Part of a small language model's weights.
Size: 26 layers, MLP 640 tanh GELU.
Each number is 500 + 50 x the weight over its row's rms, rounded and kept within 0 to 999. Layers, rows and columns count from 0. Numbers have three digits each. The size before them is the row's rms in percent of the matrix's.

# layer 3 attention value, 128x160, rms 0.163, rows 0-127, columns 64-95
107:407517505412472488422507452548505530445505538520515462433484461512526540483511474466551448472530
094:574542507500526484423540510472413584489491510504481470453497582459572559460470424391455391477453
105:498472482576614557522456431557504575502534467521509523423435526488482461515522432479527493485512
105:518587515519375502462579548462482513525519475550482547458485578523510419454534479460362501494543
103:492518428410569505523551456509489481496512549550535437533508489514564491629609397511514438500503
092:468585458580464581505564626501445541551445515545455550453509583444442503585453439447559549472467
085:567453421508340449528504524446487529447415516486485523478480558528537626507657503501443467544406
103:468541510475477532529461502599524530497506559466530466470484542506580551549474536464534604538490
093:500519546491524595486494455536458539457429540522577549567551537585509541588468604500519552493440
106:466473446407481441469518496531491446583514597499526494554539467494524516547517511560554586517450
090:479557437492481363455468472503493507575470494635492540471475501519466439591448409425542413520550
093:543560488618496563518514583562542505492588512498543438461473425522479522518529502471591517523481
092:563466469443519596582490573563499474573469576493544536608518535529435525520489607536513559461491
096:509499440568514512570392484539564457452494503423606501580480541500516476462572527555631495498534
093:484402391487531511489502513463483431429515482448469481453531464462521584505507554526568469503489
101:488458507470484495546415433558453549512480464432548477491549481553502634572475561554494496505469
104:437453461511529500592484472515507524387544408484418508495511434520479471434539488569497498610567
107:488593611396585571420549491469605472557448571548556466517482490591395498518560482511450492511452
108:547466465485536484531402528453574506479390538453414420511519596469453476577422492508483574506462
093:470504479506461539582387484595492539460546576505564498496505544448583549499552446517538530430540
102:491482439432529513599462503422423539430494492523600478471468454467486442542470571505525497540587
104:474473622546517517501474551552472442525553491553450502512483435491437457380544470475561485493558
122:512455515582500453494531598506429460495518447460428397515507567442510435445437464453446467480506
104:399533466513611584573471501561492451529553461536465509531495482508475390519415484385450515511424
095:454504601541554494478552469535413481496527552493531514628490465606524485495487474470483477360504
096:538469469495405458503524505508509525525502523473585532370471430478581507465573485421486504611413
102:506469530456447445609456639556473418610499534483462471534457433495586547449442514491531516488477
107:545537516391517566474521524496579519480473540448418420572469527524412536563528538558502528473472
101:515478472542548473545491556428502512499460454497506433560493611494564497475535517509467553523493
113:485539489473529527409422465527540485569505608539535524546500452561510528534599539508558448577445
090:478451364589479459568563483424477490474423467479445539523513502547473503467481601494447459509464
099:501609538462398503516476502536455481523541582613493512455587460549481536476499455532559477534463
100:503516484398533463409542443437559445456439567583564510526557490367501479527508511450523509405525
103:459581412546500522522554521445505569543499487502558557408512512513524520414539473419520451468486
088:502517545437568435451476498517459439424392557539513490653513458577453470483545490515464470450534
095:451570485625548545526507513484516448510474533414495550546407378456481515518588545552515474531411
110:485584431476546524446479430429546618480525531595513527434557560580426493512551535452487498558550
108:431494493540579501592486417506477448544507494419519519489492448536511527481479487530551445461574
095:513531507458475438597567536536540464507553481456345466503516550505653442470536475490520411542472
097:547464465441361520512483462463526486522440541477460438486514393458446599437501535470469418469395
114:500541496437473519479439514531524535505518535592585524591506474484482501504532511489462559511513
100:653480476388469500480559467465525490565451564453482551595492457600546533556487553577535562525541
087:542527551473493464460541461502476522348518531642481516496561545493396485542526446536619498582463
088:458526434461514506518482478562431414566487441475486567549549461514542494583498487472439463454502
091:500544518508433455395442458538493476522545470442568473475511526517414493437586499453415472487517
094:535491429558501422540481562521496495458589389585568462516484368504561429579494515516480548582517
109:465450470597429545486517557527485463467518464540481493432553532517556450480394487515493509559506
092:526439489490574431455509463586459489491524513473500484502437417579539561573536629430591498501445
101:537587515453504521480574519501531510492511403385456453578516410525615410554476466410486475502531
083:482502523543587505408484497516516493489509521438424495487548512447572549570526475634550519480594
091:528481525486542494360444453479470532399559514513491512524558526499536500486493489550487512542545
108:394485509596574451506519488412480490470468459510510510499444605523496575455463516483650450472503
091:463475550407418513475508527578592511549405555497503471472525489523492541449463505543523492626468
086:413488496512515536392459492503545575450529418469516415497498551465453462480585502541476491545495
105:559478523407464508568559530550508482658469508439466399547560426522587441613498545514472514438506
097:463471355636491526575612552515495476578507474431513480510419552483451460381511520447517464527502
085:636489476476511511564439422596549523493556472492527459519532522520480484421449569519487530529524
122:494589585580466561495517538446475485605476512474421479539490514486468425382466503469447463503504
102:592623463434415576534496502502496561545496555420457534410569583549539509483503458464501472369500
091:576416564542463502564456462537524553484518507459496462459505617479580571505522547515517591610427
095:563418483451449504583540491468480535578455548478486492450507553543549505533471469534504438554525
092:410517493510523564450504506490440574457505575579587465519445505564494443459532506463515538615446
096:583521454486487473471487461510523449533550469540465592441518533468541541451497471536458453516407
087:558485550509499484504574574596531485522486486528463438461533499468509503486550489455508543427474
098:541479576536580493435433464529459469481534511495511507554533488505431553503449516508411597491552
092:586537520456423440487409457515484493472444449559407463599440496517518442482461571516539518447457
123:489507520513535491498532539451506509523550453480517449451424529499516538442430494546409493478562
089:515480571558447463561506460547550470443535530490500458457512544506490453470575582465475464431461
100:585515541523545512494493434497519486552454525465533576467496544532507509557507467555515440406576
099:556522490562469512506424466553483361611426502503551580496507492439445492498457474472473412481539
100:478470462555475506520460556452430519534458516580433502492436497437505446494580591470561467554528
107:494489441477518511474540516549440516383482529530456526590513508381419497502524533528540559543518
095:481436416490506501510451464425463515441431494428487566490459517508535409466526477435453578450507
109:471554545454476558461448463443462513569488523505509489474550498508580477560464532573501448520488
087:387523481398501408509528549475426493422514453537396581426487512518481394589455453529585500483520
113:378547516510541554452477509482500598424486427546533527510537556515415479535439461423497509502510
102:528500477419478621490592527484553558533497593492619492485462530528505525461429548566525543515543
110:573495504498602465555436483572453449557546520465458510419507511523378531423482450497495555481520
088:542469602453553403458462453495527454467487516560488479448527550511576440458578513498536434452445
104:570516426465465502520433459467452536506485501537598517544546525552615528540534503506502465514482
097:419481655606482397449471545528507509442503450455545461514581479474495508508534482544558531619459
104:512577499444428564444536504655484550513399530589489525580493504486493476466506562461499454515525
101:542511501538505508546481488545507601475479416462436560564436523494537547475525427541456483477471
101:452498470600425568500446569526537492552406541447489591443541408502520519471514483451415476508397
114:434483557543568558471545524479505512483463555468525565415459466490546487480520546465540551510447
096:532457416634499485574480557533535488566472579500464521495603559453491517527502425497403435480522
094:502412408545459462603548521431590437466526516488500484485532511443456560572410456468597507558605
116:498512492527541506473495530546512486453480423502478510533531462505502470460472488534468456608436
092:456471477519412411468536542496544559505484527482383570432528469398413485552487415465477461553543
102:508556527453576559506495453554506468568481569417519576525527502458469439586476497415509549475495
088:481535473434487565546609589513524506542447520428472467491559571530505536483553556447462395395482
103:459425485403492555478491554460489590479452473517461607486595446547478514550414471470541557414464
108:523410517482523546487519468511513475415546457481506483501544541476436553465462520433515513446500
108:521470497497550489488464546461482548397545477472428492499473492435429512480517471524537543506589
092:561432562511438508526448506460490516545568499438488430545617512451409540627464598448470463415513
100:442531473448490520452562500410538507483470550544510528487500450600541527462561511530509500476451
088:519509554486455406538495455499605437545386521525457517497567512538493507482472488479500448456494
098:358512596443534486558479495557473553448528539485463483457431418561624554551580462592499494552465
107:616528512487539513498493499567611595458501584503560578507493531586539499552519475561557548548438
104:523548492504579595446536510597588596513456607618531427552512464538541492568535501447480515575605
112:460482481498461427554480434566474513506475550516491428589522460529611501478470482525390440546491
095:525447565488458458544506449545544463556499466489437558613462496456512475632550544383499465444396
105:455496601509461480482524416353551509532529546420554559465382528491454487489443482513542572531503
115:449521504499450410417505508458485556508517506481405473534504562506566547483611479559590487406466
102:558528444481449406490528601501490439466525488467452559533486494547604487510501445502550442487489
127:505592438438471634450524499491520530481446529461493558539524484579447486530574574477482508520503
101:510502582490536408485512531401515395562550463500404512526409478408473403413595451519526503436446
097:499481536599484528518573523571463453581459517478530518522523493515480553527444477448445482487509
086:423449541500537444574548562557527503471549510558481479581520436557466488533498528516468456444526
102:430447437556523496415483533443547528533428492422460560454477493452470487530527436543532498599447
094:505423554465481422498499445602484502400532477499528553514514564510533541550458494515495574560511
119:560492523575543496499459555608502485549471475371542471500493583368502385490509477509542447480485
098:568514525620550451552438503521535430494577482443461460513548458444446554592495423387480548467552
097:631438543529514435497506495480565470537534437540535452489544451564564591502423569489481505460553
088:500498592488492505555501479483499501550529490493517485488483463521541526465506457485509464525547
107:461531515535544505450491522443434473575510559599447566441546458553467475534527539585567580536478
094:638449526441458429486615505564460458514546457535451462463472537486543439482506533468455397454583
093:433486538473479553496515487544530534562488534504493462539455470467464624417504490577537579405606
102:445551409487514472511531476445523509447491559513527549522538523514356479480529415537565480446564
092:452467440538450495471543456529494447477496472580593428402640574540545545464502511425481468479422
100:541493531457550438474514457526537492516510506501568543568472490540596447557554576461513473517485
083:470525582510462557589534528436530478442536499467514544443470496576484500549517439433494439386457
095:484543406544605449466491469469544472573460575556436611561510460553452526569569549478548511476490
102:570479444473523458496496460566426529534456549537470609429476428527501474541493480477448541519544
111:558549453496486523513463426477544449440561517499496517496515555434458558417517531510519525456519
107:553525528472452512454447452522493423490503531481608586502517474509536560517582489496578487466476
099:494606484440554545463484589587586550592429536588428413432521480491573458531505543456563479426496
083:577494525500466468512544503402558525566498585502509414422483522599456520514504488569528493457553